{
  "n_kv_head": 4,
  "head_dim": 64,
  "activation": "squared_relu",
  "attn_scale": 0.125,
  "parallel_block": false,
  "init_std_up": 0.047,
  "init_std_down": 0.00554,
  "optimizer": "adamw",
  "beta1": 0.9,
  "lr_head": 0.00455,
  "decay_shape": "sqrt",
  "final_lr_fraction": 0.05,
  "train_tokens": 300900000
}
Each number is 128 + 24 x the weight over its row's rms, rounded and kept within 0 to 255. Layers, rows and columns count from 0. The size above them is the row's rms in percent of the matrix's.

# layer 2 MLP up, 1024x256, rms 0.0613, rows 265-369, columns 128-191
size [ 91 102 102 106  97  99 104 106  98 105 100  97 108 104  87 107  94 113  94 115 106 105 102  97 103 102 104  96  95  94 108 104  99 110  98 103 100 101 101  97 108  99 105 102  97  99  96 110  99 105  97 102 105  98  92 105 101  96  97  93 106 102 101  97 103 111  97  96  99 103 109 100 105  98  99 101 104  86 104  96 100  92  83 109  95 105 107  92  99  93  97  95 100  93  99 101 103 100 102  95  98  95 108 129  97]
[[147 128 116 141 131 136 134 152 120 145 126 175 113  82 158 130 138 122 151 102 184  98 133 155 132 186 109 130 125 118 144 147 116 157 125 129 134  97 176 119  93 128 128 142 158 105 128 105 180 139 134 117 148  85 112  88 178 108 112 137 137 137 135 105]
 [ 98 129 100 127 124 145 100 175  78 120 118  99 124 123 172 157 131 158 153 117  93 102 159 133 135  90 118  80 126  71 123 103 142 142 120 137 155 132 147 117 109 119 116 152 158 105 113 138 144 163 156 124 148 129 132  82 108 136 169 100 146 110 101 150]
 [101 121 140 141  81 160 114 115  93 108 112 112 153 107 107  93 125 153  84 101 141 118 175 103  73 125 133 106 147 106 103 113 107 131 122 136 151  85 147 106 170 153 134 131 114 140 117  90 116 109 131 107 148  85 111 124 120 124 131 110 111 126 147 137]
 [130 117 120 109 115 158 167 123 169 118 100 117  92  92 181 113 159 145 102 107 126 135  71  94 107 106 162 138 142 114 164 147 159 146 103 148 125 132 108 150 152 169 147 125 170 146 145 116 115 150 147 134 132 175 110 125 108 145 125 143 146 100 113  82]
 [144 149 132 105 139 134 103 110  86 129 106 129 160 144 123 115 121 145 122  71 161 109 105 122 111 125 161  84 183 104 107 121 172 129 162 174 134 121 101 116 186 186 144  98  95 127 134 138 128 146 106 118 160 132 163  91 125 112 147 120 206 136 167 149]
 [100 112 165 125 145 125 136 126 111 117 139 113  59 104 142 100 129 100 140 121 129 161  97 126  81 125 142 146  64 135 153 117 119 148 149 127 125 117 130 143 125 141 111 132 148 119 119 146 119 136 131  95 158 147 146 128 148 151 142 108 137 136  94 145]
 [114 144  94 139 121  97  95  86 168 130 151 132 123 155 145 138 153 154 120  90  86 114 168 115 146  92 126  79 108 141 120 111  98  99 105 105 110 114 172 129 104 118 122 136 115 141  97  76 158 131 145 120 153 150 132  90 124 132 142 123 136 112 119 111]
 [ 88 148 107  94 129  96 125 131 136 131 150 103 149 173 111 128 100 115 145 145 114 125 129  77  94 116  67 118 144 106 137 117 122 122 184 117 122 111 139 106 105 121 100 149 121 165 103  99 110 122  99  93 104 177 137 151  98 118 116 141 123 124 145 128]
 [147 131 154 110 141 108 118 118 130 144 152  81 168 119 123 114 148 133 120 155 111 116  95  98 128 122 150 101 137 177 128  96 122 135 119 125  96 131 106 137 134 138 142 148 145 182 110 141  66 143 106  85 128 154 158 101 115 102 134 139 126 107 152 132]
 [137 139 121 128 151 116 101 100  91 161 121 157 125 108 133 118 166 153 179 136 115 119 128 124 157 136 124 120 135 141 142 136 144 171 129 166 123  90 149  99 145 141 126 159 161 137 106 129  78 148 120 123 112 147 129 124 125 125 148 106 120 150 146 131]
 [148 126  95 139 109 122 117 127  78 124 108 109 117  93 125 143 133  91 149 150 128 142 123  91 106 149 111  94 158 172 150 132 123 122 140 137 121  97 105 114 118 169 144 146 139 138 177 138 132 165 125  92 177 124 143 102 104 112 160 128 181  79 113 161]
 [138 160 102 147 147 169 145  97 149 154 104 100 155 166 124 138 174 101 102 134 166 153  81  96 100 133 133 131 144 129  75  93 105 123 118  96 143 109 107 158  93 163  97 103 128 170 146 118 148 162 139 107 150  87 155 114 117 138 156 112 130 132 106 183]
 [134 116 116 154 103 163 118 159  86 193 148 135 126 155 139  94 115 100 164 160 131 156 139 143 138 143 150  63 147 138 151 168 109  83 136 135 130 113 139  84 118  90 141 149 146 149 124 161 169 157 134  72 145  81 115 117 137 134 126 112  62 121 154 134]
 [107 112 128  93 124  75 129 131 117 133 117  88 183 140 103  99 135  77 134 106 133 170  91 104  92 125 141  77 141 134 140 107 121 137 153 143 133 123 106 103 173 153 123 139 167 155 145 131 151 115  68 146 141  97 143 116 159 130 147 121 175 144 116 110]
 [117 123 125 137 119 138  99 141  83 165 123 130 114 143 118 124 147 127 151 156 183 142 117 134  99 119  89 122 164 104 120 137 115 122 107 122 140 150 108 150 147 104 127 117 156 150 146  96 111 142 140 103 102 118 116 113  96 120 144  76  98 136 130 132]
 [145 111  80 155 140 137 154 103 140 125 132 139 136 103 146 125 117 103 155 124  84 144 104 110 150 101 138 176 110 147 131 115 149 138 101 175 121  91 102 136 182 117 145 130 122 147 149 154  88 171 122  91 153 151  98  99 125 118 156 122 109  84 111 111]
 [166  95 100 157  71 137  94 163 143 116 125 119 168 113 153 150  96 141 158 117 120 160 119 105 115 113 141  83 112 114 135 108 125  88 138 115 135  85 158 104 118 118 145 106 110 131 180 130 134 117 110 127 141 141 128 139 103 134 131  99 167 161  99 141]
 [143 115 138 137 163 103 156 110 111 114 148 148 146 148  86 108 172 156 164  73 142 139 186 141 116 110  74 124 150 106 160  86 116 116 106 156 110 146 145  86  72 164 120 164 130 109 148 139 102 136 139 130 138 132 141 115 193 102 122 104 103 136 133 115]
 [115 173 134 169 106 127 119 136  90 120 141 113 166 134 106 124 113 143  85 126 102 146 182 140 162 115 118 113  99 130 152  87 119 137 147 102 127 133 127 134  94 145  87  98 128 105  97 152 127 171  94 119 124  97 120 127 117  97  83 172 124 126 115 144]
 [150 100 142  89 144 121 143 162 118 124 136 117 158 129 123 113 117  95 165 104 152 154 167 120 135 104 105 100  99 131 125 127 146 197  87 150 135 147 145  94 126 123 143 116 120 101 130 150 128 175  89  94 103 110 113 121 139 122 137  77 150 130 145 104]
 [149 104 121 106 119 100 130 101 155 151 124 103 123  61  68 131  82 138 117 149 148 145  84 101 116 156  99 151 119 101 156 132 118 147 149 129 143 153 153 139 160 106 135 114 107 103 152 137 122 153 112  91 155 138 126 133 136 119  97 107 141 130 137 176]
 [127 150 115 145  84 164 112  88 134 116  84 112 119 143 156 148 120 125 121 110 116 133 152 120 116  73 156  91 105 181 104  92 137  74  89 153 103 102 103 124 162 121 120 114 106  96 157 118 106 111  91 138 160 148 190 118 110 103 172 109 101  58 113 102]
 [160 115 137 145 155 185 140 124  96 159 116  96 109 147 116 139  96 154 134 127  93 125 115  55 127 145 147 152 105 175 136 104 103  83 144  74 141 159 103 118 128 134 178 108 135 108 152  80  88 132 138 144 101 115 149 130 128 140 102 164 100 123 111 165]
 [124 134 176 146 152 126 136 146 140 118 105 134 142 105 136 151  86 122 123 135  93 107 109 143 159 157 132  81 150 116 178 169 129 117  83 120 131 171 155 115 109 192 138 113 126 113 118  46 129 129 124 127 134 190 112 139 155 113 146 117 132 157 129 155]
 [145 132 131 108 124  96 121 145 130 153 130 129 135 122 119  84 112  95  93 117  99 143 156 113 103 141 120 126 127 139 145 159  83  98  99 119 139 119 138  80 157 131 128 184 158  92  98 119 160 138 159  88 155 158 140 167 147 116 127 162 144 149 148 168]
 [107 156  98  99 163 133 122 161 128 133 146 145 139 124 111 108 118 131 131  83 124  92 142 131 116  92 124 122 144 135 104 107 100 148 163 159 149 127 129 116 142 128 108 175 167 121 137  71 144 138 112  71 159 109 145 134 122 129 133 110 109 137 167 113]
 [161 104 113 140  91 127 107 119 147 112 124 100 171 112 124  95 167 148 139 103  86  84 145 141 106 168 116 141 154 115 129 150 129 167 130 115 114 112  78 147 167 138 124 160 139 112 128 146 157 133 138 127 141 110 115  74 116 112 112 127 179 113 132 151]
 [106  79 128 165 142 186 141 120 125 123  97 133 121  77 127 100 108 138 153 156 142 126 137  82 112  93 129 141 107 144 161 145 129 136 109 126 166 134 125  99  61 158 156 120 133 127 134 120 155 130 123 143  83 116  99 108 150 112 114 155 157 135 101 146]
 [138 144  69 131  91 121 107 127 100 106 104 145 142 139 128 142 163 133  77 142 129 112 179 110 116 136 110 131  95 140 133 157 120 136 106 133 113 105  86 126 172  77 110 181 128 148 138 126 138 128 103 117 154 163 159 102 154 106 183 102 143 122  98 162]
 [153 143 147 122 166  98  92 128 121 105 157 120 159 118 128 119 128 120 138 137 173 124 132  86 107 175 140 102 121 117 168 148 107  78 143 123 128 167 122  81 161 158 136 137 130  93 158  89 133 153  96 149 136 128 126 124 115 114  88 131 164 110 118 159]
 [155 119 142 114 111 140 129  89 150 106 136 130  99 133 145 102 141 161 106 131 121 140 113  99 127 177 100 109 177 159 123 146 101 175 142  91 141 118 162 122 116 115 101 143  84 145 112 127  96 145  81  48 116  95 144 131 165 132 123 138 139  93 123 114]
 [103  81 145 135 104 136  92 150 136 136 115 139 166 135 115 107 116  81 135 104  93 114 180 131 156 130 115  72 105 107 120 128  97  84 168 156 153 170 134  89 128 115 160 186 104 161 105 101 118 186 110 142 149 202 114  90 124 118 150 118 134  95 145 139]
 [161 140 134 115 159 180 104 108 116 146 163 113 117 108 128 129 134 123 131 118 117 121 145 162 101 124 139 116 145 122 145  92 163 144 134 126 128  89 145 111 144 124 157 151 134 130 121 152 101 129 148 134 116 161 124 121  99 103 114 131 170 164  93 170]
 [108  90 150 120 134 159  82 122 103 135  90 127  89 107  92  99 113 116 181 137 145 117 163 145 147 128 104 115 142 170 133 166 114 168 134 168 112 144 132 107 145  97 111 170 162 127 156 130 125 126 141 110 132 132  96  76 161  99 121 140 119 108 151  99]
 [101 135 129 135 102 154 131 116 132 148 129 137 134 165 100 127 145 154 144 115 102 194 130 135  94  96 157 144 135 132 115  72  89  78 159 110 139 118  95 125 152 146  87  99 147 150 129 146 130 112 120 154 129 132 124 104  95  80 136 104 156 125 139 120]
 [102 112 138 131 145 121 155  92 161 122 124 111 148 147 104 102 163 179 132 137 125 120 139 133  91 122  83 142 109 181 135 144 135 126 137 121 134 117 119  89 156 118 113 124 101 125 111 107 131 187 126 138 133 154 140 164 115 133 149 118 148 123  54 153]
 [133 108 132 123 143 115 141 119 143 124 132 148 134 141 145  62 129 119 132  84 120 111 158 153  92  98 110  85 166 160 141 120 126 145 133 105 114  98 154  82 134 168 131 113  90 145 174 123 162 137 151 107 191 118 144 137 125 121 106 157 126 105 129 102]
 [ 92 136  91 173 105 118  59 119  89 113 172 123 136 176 161 105 121 137 162 145 133 127 170 106 134 138 149 134 143 162 112 119 113 110 108 142 119 142 148 103 116 131 163 122 161 115  78 107 127 116 155 124 170 106  98 108  64 123 156 105 101 136 128  99]
 [101  87 159 126 149 104 126 143 193 135 144 130 131 135 156 111 141 156 123 115 121 120 143  93 123  91 129 139  95 165  90  80 126 111  87 151 156 128 127  79 164 120 140 103 119 101 120 147 117 142 125 145 126 125 149 101 147  86 168 138 145 129  90 119]
 [104 131 114 144 117 122 144 138 140 129 139 110 100  77 116 103 128 127 154 141  88 108 110 130  78 159 147 125 134 167 116 147 146 134 130 110 145 141 126 115 126 150 146 126  93  83  85 135 146 133 150 139 138 137 146 128 137 118 144 152 125 137 109 203]
 [123 143 126 155 166 122 148 127 121 121 138 101 153 153 114 113 180 145 136 140  73 105 102 117 137 110 106 145 116  99 170  96 153 110 132 123 159  86 143 153 155 144 133 144 108  79 146 116 142 163 114 137 118 108 145 151 137 102 141 111 138 107 150 134]
 [134 123 105 115 157 110 107 135 130 130 150 144 159  96 105 137 135 145 128 139 101 114 139 148 133 142 163 124 155 169 120 111 126 149 128 128 129 140 115 140 173 111  84 135 120 122 134 116 129 120 138  97 127 110 130 116 124 138 136 118  70  47 137 126]
 [134 148 169 102 104  68 163 147 112 135 111 125 127 135 145 108 104 123 176 133 122 110 146 118 137 130 141 105 142 156 118 128 119  79 129  96 162 116  98 109 111 144 123  99 149 145 133 100 111 156 157 119 131 136 153 149 118 130 125 147 103 101 130 158]
 [ 96 111  96 135 106 128  98 127 143 131 141  69  95 120 157 108 104 133 150 161 107 152  89  90 162 113 154 145 105 138  96 119 108 147 162 120 118  88  95 134  93  82 142 164 144 120 111 149 113 114 137 120 116 159 144 147 129  89 100 101  92 114 102 125]
 [128  98  94 154 111 119 157 132 121 140 175 113 151 127 129 117 131 109 117 135 109 107  75 128 130 124 169 135 112 100 104 148 138  94 146  86 149 123 179 128 140 129 160 127 170 138 114 104  88 137 108  71 133 128 144 161  86  89 123 117 153 106 131 176]
 [140 116 111  94 122 115 153  84 121  89 163  98 106  93 105 127 130 160 133 141 152 121 127 157  74 138 148 105 115 138 145  95  93 135 127 150 137 104 130 112 114 137 143 117 185 155 140 145 137 154 152 113  90 112 125  94 103  89 124 127 133 133 162 132]
 [112 130  72 167 133  92  91 111 106 127 133 124 186 101 129 136  99  87 136 112 113 165  95  91 150 161 122  92 113 112  74 143 130  98 119 139 139 150 184  82 151 127 119  97 112  94 119  93 113 151 116 113 132 175 111 139 105 127 138 138  95  93 106 154]
 [135 114 139 107 115 168 132 159 136 126 152 178 174 132 123  91 171 134  96 130  80 133  93 161 142 140 112 166 115 141 122 104 101 152 120 121 145  87 164 119 133 141 109 109  91 109 131 117 135 179 152  92 140 127 151 109 178 124 127 127 126 112 156 122]
 [127 111 120  88 141  83  78 105  96 117 146 118 107 143 144 135 118 118 109  70 146 153 118  81 146 107 110 108 110  91 150 157 123 109 116 136 122  92 128  97 149 140 116 107 163  92 136 122 117 124 153 114 152 155 164  85 120 112 164 124 130 126 138 191]
 [147 109 168 137 139 112  86 117 131 127 177 128 104 109 150 104 127 117 140 136 116 153 113 113 108 163 151 121 143 131 111 125 114 109 144 107  81 139 102  56 114 131 151 167 133 158 130 128 112 127 111  99 161 169 156 142 150 136 125 160 140 143 116 113]
 [134 155 141 135 121 173 117 153 141 138 106 137 143  79 101 126 105 110 130 153 106 114  89 137 121 107 170  90 108 104 109 125 131 108 135 147 118 141 119 136 131 122 148 165 172 152 112  91 114 102 119 154 137 149 143 114 138 101 172 139 124 118 112 142]
 [153 146 124 145 137 112 105 124  82 130 110 136 143 109 102 127  96 136 115  94 100 110 160 114 111 181 157  98 131 132  95  96 101  98 148 118 142 108 192 126 124 105 151 153 106 100 136 125 117 136 144  95 150 171 150 133  81 115 173 142 110 119 113 118]
 [161 145 105  98 157  95 109 151 142 140 160 146 134 128 121 101 108 159 114  95 108 118 155 112 158 144  88  92 131 139 121 141 113 126 146 158 116 141 125 104 100 155 127  99  89 129 155 118  90 121 112 139 136 122 156 125 152 128 160 173 120 109  86 148]
 [124  98 162 131 172 122  79 126 141 100 132  98 122  75 105 124 128 142 153 168 112 128 126 116 123 154 127 131 115 104 145 135 144 166 172 165 136 107 141  80 125 144 123 117 115 105 100 125 109 159  72 131 154 127 133 128 134 119 165 147 130 125 127 138]
 [138 138  80 133 137  99 137  80 107 141 148 131 168 125 148 107  88 103 117 120 145 150 137 107 165  79 131 148 113 120 122 121  99 123 103 132  78 155 162 130  99 108 103 118 111 102 116 154  98 116 153 123 142 163 114  83 156 108  88 125 134 124 135 116]
 [ 86  79 159 136 174 122 115 117 198  97 137 147 105  99 143  86 162 142 132 141 124 125 179  96 117 127 167 154 122 125 163 150 131 139 167 143 161 142 126  63 171 121  98 166 133 114 136 122 124 128 140 137 139 157 128 149 140 128 111 105 131 117 129 155]
 [141 115 154 119 144 145 126 127 122  85 129 133 157 167 107 154  84 184 112 121 140  99 155 145 160 124 120 102 159 118 136 158 145  97 101  93 125 118 158 128 164 112 126 129 106 142 157 171 122 120 135 144 111  90 133 142 126 117 163 105 140 129 112 179]
 [105 144 103  96 126 137 116 116 175  86 136 104  81  95 124 128 170 121 100  70  73 107 135  81 141 112  99  95 123 129  94 106  86 140 103 122 114 127 143 122  73 151 110 148 123 179 119 160 114 127 129 124 101 159 106 123 130 144 157 157 152  70 104 128]
 [141 113 117 117 103 114 117 141 144 129 144 114 142 135 162 117 128 135 175 126  93 130 141 126 139 133 148  99 143 119 164 161 104 136 143  97 118 121  92 114 114 101 127 126 126 156  87  79 166 130 158 146 140 149 100  72 121 139 158  86 124  82 155 137]
 [122 105 126 149 163 124 115 111 116 139 106 134 127 115 161 126 154 107 142 120  92 160 150 110 114  75 101 125 120 128 104 131 146 108 118 141 125  84 132 128 138  85 146 131 155 137 105 119 145 154 166 122 140 164 122 127  83 140 168 129 143 119 119 112]
 [123 109 129 119 119 113 113 129 151 116 164 142  96  60 135  93 161 113 154  89 134 130  93 125 125 112 137 105 127 115 103 136 118 142  83 142 122 104 124 118 184 118 160 133 102 128  95  99 155 130 137  90 156 130 143 122 173 127 125 143 113 142 136 165]
 [159 115  77  92 140 192 118 120 129 134 131 157 126 149 107 162 105 121 142  80  78 161 172 134 129 140 119  99 133 136 131 140 112 126 155 125 111 127 118  90 134  86 119 122 133 116  84 100  86 126 135 139 126 146 169 150 162 128 117 126 102 121 130 111]
 [120  74 115 158 150 115 130 132 149  81 121 116 108 173 114 105 107 127  91 141 124 134  73 111 132  44  98 151 154 126 132 163 133 141 150 130 107 132 189 104 156 140 140 162 167 178 129  98 106 116 113 145 121 126 151 158 156  98 129  96 160 107 117 106]
 [105 116 125 124 148 166 121 101 135 139 146 151 105 119  92 112  80 152 150 116 138  87 127 133 108 143 135 118 161 108 135 128 107 142 137 109 126 128  97  87  97 126  99 164 149 138 136  82 117 134 106 130 159 140 172 163 102 150 125 135 139 115 116 150]
 [116 139 150 125 116 119  94 169  88 127 117 109 175  89 120 123 134 109  94  99 125 128 174 108 109 129 117 112 159 117 171 135 161 131 122 141 105  78  74 100 122 154 112 148 146 100 121 103 104 142 142 160 150 132 167 144 133  73 155 108  87 118  90 157]
 [138  84 133 149 144 122 116 112 142 123 110 159 126  99 148 136 186 114 158 164 123  94 121 124 133 174 131 139 126 139 169 138 108  92 164 137 129 160 136 103 124 137 127 137 117 129 144 126 140 197 128 141 167 146 163 120 156 112 125 122 135  93 102 164]
 [152 161  88 119 137 129 124 130 189 140 134 106 116  96  79  96 110 106 135 103  85 110 109 136  70  78 147 109 151 127 189 151 110  85 123 123 152 105 131 118 130 165 100 102 175 139 102 137 115 115 150 115 108 143 140 138 154 127 148 107 104  79 137 154]
 [143 133 133 139 128 139 111 123 127  93 145  95 154 162 175 105 164 150 125 112  99 127 120 147 123 149 156 102 148 129  91 134 152 149  69 100 148 129 113 126 133 121 175 133 154 120 136  92 140 164 116 114 107 153 141 105  92 116 132 137  86  97  98 171]
 [105 140 175 125 155 125 176  75 133 107 137 102 151 114 113 122 168 118 119 103 106 102 113 134 123 160 104 125 107 160 148 124 161 164 121 109 145 154 158 130 138 161 133 125 111 110 127 149  98 169 142 111 131 110 118 149 136 113  95 127 162 109 162 107]
 [108 136  76 130 104 165  99 137 174  60 133  74 145  75 153  97 116 153 114 126 134 188  97 147 121  82 133 165 118 141 102 167  96 127 115 146 148 128 157 136 183 131  96 144 127 102 133 101  99 117 150 122 135 121 101 135 112 142  96 141 117 135 124 165]
 [102 100 151 110 111 157 137 127 129 135 125 128 116 131  92 118 127 104 114 147 134 123 123 129 111 156 122 100  96 136 188 134 144 118 103 147 141 128 126  91 138 110  92 124 128 170 149 137 147 162  79 121 109 142 144 142 161 127 173 128 114 100 107 169]
 [ 94 142  80 148 128 169 101  74 187 117 157 118 127 126 124 160 111  80 139 108 109 131 162 135 102 118 120 137 117 118 162 142 140 145 155 106 124 109 121 144 182 141 150  95 150 132 146 187 112 113 112 135 129 145 127 145 142  93 131 105 120  97 129 163]
 [147 137 114 151  96  90 129 158 119 135 186 143 127 121 144 132 136 133 132  66 131  96 167 132  83 105  99  91 141 100 129 130 151  79  94 129 116 112 121 145 123 128 110 110 108 157 131 110 162 107  89 120 156 147 154 119 136 108 113 115 107 130 129 148]
 [123 128 143  76  96 134 134 128  96 118 132 144 122 128 114 129 116 109 114 141 170 155 152 131 133 109 111 135 154 127  99  75 118 130 104 186  91 135 134  98 137 137 122 175 117 153 142 137  72 110  92 106 124 137 119 118 122  87  97 163 159 109 147 128]
 [105 105 125  96 122 103 124 122 125 145 133 103 138 116 104 135 151 130  93 104 119 130 141 126 144 138  72 174 101  90  99 154 165 181 136 124 150 137 155 154 126 121  94 121 126  82 116 118  81 134  94 157 106 136 120 141 126  88 109 116  98 120 125 141]
 [ 99 124  95 156 135 129  97 125 141 109 117 139 113 154 133  88  88 119 133 121 165  98 148 118 108 125  98 133  92 146 133 116 175 117 118  95 158 117 107  91 155 130 145 109  91 121 151 118 111 110 124 101 126  84 102 161 164 123 156 138 151 143 111 129]
 [147 133 107 123 149  76 109 129 141  97 104 126 161 104 135  96  80 102 114 126 122 120 131 127  89 162 133 145 116 167  92  77 147  72 144  88 119 165 135 128 134 166 127 151 144 173 154 122 115 115  97 117 152 109 153 133 119 115 123 130 157 108 136 135]
 [149 163 149 118 118 114 145 125  76 140  89 108 113 138  82 155 120 124 138 118 109  99 150 114 140 119 101  90 147  99 134 123  91 179  88  89 128  96 179 114 102  84 124 143 112 138 164 141 119 126  80  92 132 144  97 125 155 110 117 121 176 114 117 130]
 [144 111 119  96 108 162  97 154 147 135 119  81 136  87 137 124 128 104 165  83 102 156  91 142  89 111 138 145 146 130 136 154 131 143 114 169 113 135  82 157 130 122 134 134 137 148 148  57 126 133 137 114 143 156 141 154 125 125  89 135 127 118 114 139]
 [103 122 141 109 131 150 143 150 170 121 172 116 118 125 129 107 109 108 108 116 114 113 131 124 121 128 124 131 127 137 114 101 138 151 112 130 113 117 122 125 164 127 131 162 174 122 108 103 133 179 124  97  96  91 112 133 166  71 159 146  83  66 171 131]
 [107  91 118 124 153 100 142 108 127  84 155 133 161 112 100 137 117  78 120 149 131 146  94 106 134 142 152 151 102 147 149 147  94 116 131 114 174  98 121  88 109 150 136  88 106 176 132 107 115 156 119 133 120 125 112 152 116 128 123 125 113 156 134 163]
 [111 114  95 136 105 138 131 133 112 128 141 113  88 125 100 122 115 175 125 131 123 149 118  90 110 126 127 143 111 144 156 146  92 121 127  65 105 107 127 163 118 170 122 160 105 111 123 127 119 125 132 122 161 150 120  94 110 140 131 136  96 117 105 164]
 [141 154 107 118 177 135 101 153 162 101 112 113 138 108 103  97 113 127 121 139 139 145 116 114  86  98 191 130 153 136 109 134 155 166 156 178 129  99 119 107 151 154 123 118 164 109  89 109 131 171 141 128 179 136 142 139 160 139 140 111 132 142 131 136]
 [145  94 138 141 141 126 105 140 126 129 158 103 166  98 147 123  77 151 110 135  98 200 130 104  76  84 102 145 175 107 125 121 136  92 134 176 124 107 120  97 145 134 124 143 167 137 131 133  80 151 104 138 162 132 106 154 104 119 134 118 158 121 133 131]
 [111 109 113  93 119 168  79 140 164  97 123 107 170 137 126 121 101 148 104  95 125 130 138 149 131 100 105 136 117 146 134 113 112 124 103  91 140  88 115 136 114 159 128  86 159 151 118 137 117 150 123 110 155 123  98  74 155 117  95 149 106  82 124 110]
 [123  86 128 132  94 137 149 103 147 143 130 116 148  97 136 130 119 163 145 114 121 136 150 124 104 129  66 140 161 178 111 123 164 142 155 121 137 137 177 129 139 116 134 122 148 134 137 121 122 143  99 118 168  78 127 100 177 144 144 122 145  64 124 172]
 [153 110  68 143 121 148 102 112 119  71 137 121 104 132 133  82 180 148 158 128 131  86 126  96 118 133  93 122 119 141 158 138 130 165  94 126 132 159 139 121 122 122 142 128 124 125 131 123 153 129 113  87 137 105 146 151 137 115 110 124 169 143 147 146]
 [120  85 125 125 109 139 135 138 132 113 117 165  82 143  89 130 145 138  93 129 129 109  85 129 134 124  95 121  96 134 131 107 130 168 143 116 120 124 130 116 144 104 161 131  94 175 153  70 116 154 147 115 170 117  95 122 160 107 149 110 105 102  99 110]
 [137  99 118 114 108 148 117 148 121 120 117 150 136  91 135 137 105 166 169 130 111 114 180 134 120 125 151 124  93 140  88 119  69 119 103 143 147 130 142 141 134 133 108 101 115 184 196 109 181 157 131 110 102 133 111  95 135 119  75 122 160 126 150 150]
 [115 183 108 176 114 126 153  91 119 103 161 124 187 129 115 105 151 125 105  64  97 101 129 104 105 114 159  99 126 109 128 114 134 143 114 136 145 116 115 117 129 172 106 156 116 124  82  91 153 126 136 119 162  97 127 110 103 101 121 145 103 124 115  91]
 [108  91 173 117 134 126 134 106  95 118  95 112  93 115 135 155 125  87 105 121 145  99 150 149  92  90 126 103 145 122 128 126 130 169 139 100 167 115 153 109 157 136 124  93 127 126 140 117 128 156 138  94 106 157 137 137 100 105 162  98  93 148 100 111]
 [111 135 108 160  76 173  95  99 102 127 125 107 119 119 102 124 115 134 144 129 145 116 201 122 141 121 122  95 139 150 149 111 157 155  97 147 153 129 133  95 124 109 158 129 144  98 100 133 155  96 128 129 164 143 142 116 141 108 137 128 129 145 153 144]
 [ 95 132 106 113 128 158 138 177 115 156 141 125 126 124  87 124  93 133 136 115 113 126 122 137  92  97 152 111 120 122 156 122 100  96 115 125 135 158 146 104  96 124 162 175 108 135 143 121 123 103 140 154 105 143 137 135 115  99 135 131  95 135 122 131]
 [137 152 109 168 128 119 147  97 168 141 119 113 136  92 124 140 126 146 131 169 110 119 200  85 147 117 138 133 108 118 111 116 125 145 147 137 104 141 142 159 123 172 161 130 163 119 138 145 157 162 128  94 184 113 105 101 173 136 167 117 158 133  92 126]
 [153 125  63 121 132 125 125 129 137  79 184 121 149 138 103 139 150 176 110 106 118 115 141 109  91 129  76 162 123 139 145 105 136 115 110 141 119 123 136 134 110 121 132 111 132 171  94 127 138 120 118 135 131  81 140 105 135  95  96 146 137  90 130 128]
 [140 145 144 155 120 100 129 122 112 143 106 154 151 140  99 130 130 146 105 107 155 128 151 115 133 114 144 124 109 165 131 126 147 151 110 111 117 163 120 148 143 130  63 122 120 164 113 129 101 130 131 109 159 133 106  88 164 128 130 107 129 101 142 139]
 [ 90 115 107 142 143 126 114 147 119 123 119 100 149  95 149 120 148 153 123  78 111 136 113 145 113 148 100 112 147 132 140 116 133 108  97 132 179 143 125 126 158  87 100 115 147 136 123 118 126 163 134 152 110 142 129 112 134  98 149 145 129  88 121 117]
 [156 134 120 102 146 125 167 182 142 149 109  95  98 131 118 113 161 120 152 142  93 187 121 109 105 120 109 136 136 112 156 112 108 144 143 144 131 105 119 135 139 117 151 174 149 112 122 144 144 133 157 151 167 112 132 128 153 106 131  69 107  93 176 115]
 [148 126 116  97  87 115 142 133 115  96 127 105 160 126 102  98 145 142 100 113 141 123 135 154 112 165 108 128 146 119 129 124 157 129 134 119  94  93 165 139 115 132 129 121  88 129 140  78 145 149 146  80 119 159 158 125 106 152 152 115 110  85 144 149]
 [106 153  97 110 143 127 132 122 134 124 175  92 132 137 102 107 137 174 146 151 119  96  88 103 109  79  98  99 103 129 128  78  98 132 121 158 146 119 165 111 114 168 132  69 152 146 107 122 105 139 142 122  92 123 117 122 141 117 145 130 122 151 125 160]
 [129 125 132 162 158 113 163 143 131 180 100  98 127 160 106 143 151 145 179 120 116 135 101 136 141 120 123 144 132  84 111 130 119 141 155 117 127  99 152 132 119 136 156 111 116 157 130 106 126 109 116 122 138 159 162 128 152 102 115  73 162 133 140 134]
 [132 108 119 139 138 148 139 147 127 154 141 116 147 108 141 114 103 136 123 127  96 110 106  85  82 104 181 159  97 129  90  86 132 137 125 133 117 100  96 138 165 144 166 160 133 111 130 161 112 147 174  99 129 116 128  90  96 116 196 122 146 160 102 144]
 [168 152 172 157 152  98 105 123 131 102  97 162  98 129  97 114  87 144 180 122 142 109  95 102 135 136 159 125 150 129 107 131  97 120 122 148 141 146  86 117 135 137 127 122 105 112 133 150 161 137 120 126 132 113 138 126 146 130 136  84 157 156 125 130]
 [113 134  98 147 132  93 141 141 167 130 135 142  85 113 143 145 118  85  99 118 143 121 135 130 110 110 150  97 109 120 139 139 188 121  86  99 128 113  94 124 100 187 171 137 129 125 127 102 136 172  82 107 172 144 127 152 143 130 149 119 163 118 129 141]
 [122  91 136  86 102 154  73 140 167  98 160 130 109 115 143 118 150 122 174  99 134 157  94  89  78 150 184 126 121 192 127 100 136 148 154 183 146 131 120 114 158 146 152 142 128 121  96 148  90 178 146 119 142 126 134 102 104 128 129 120 139 141 116 107]]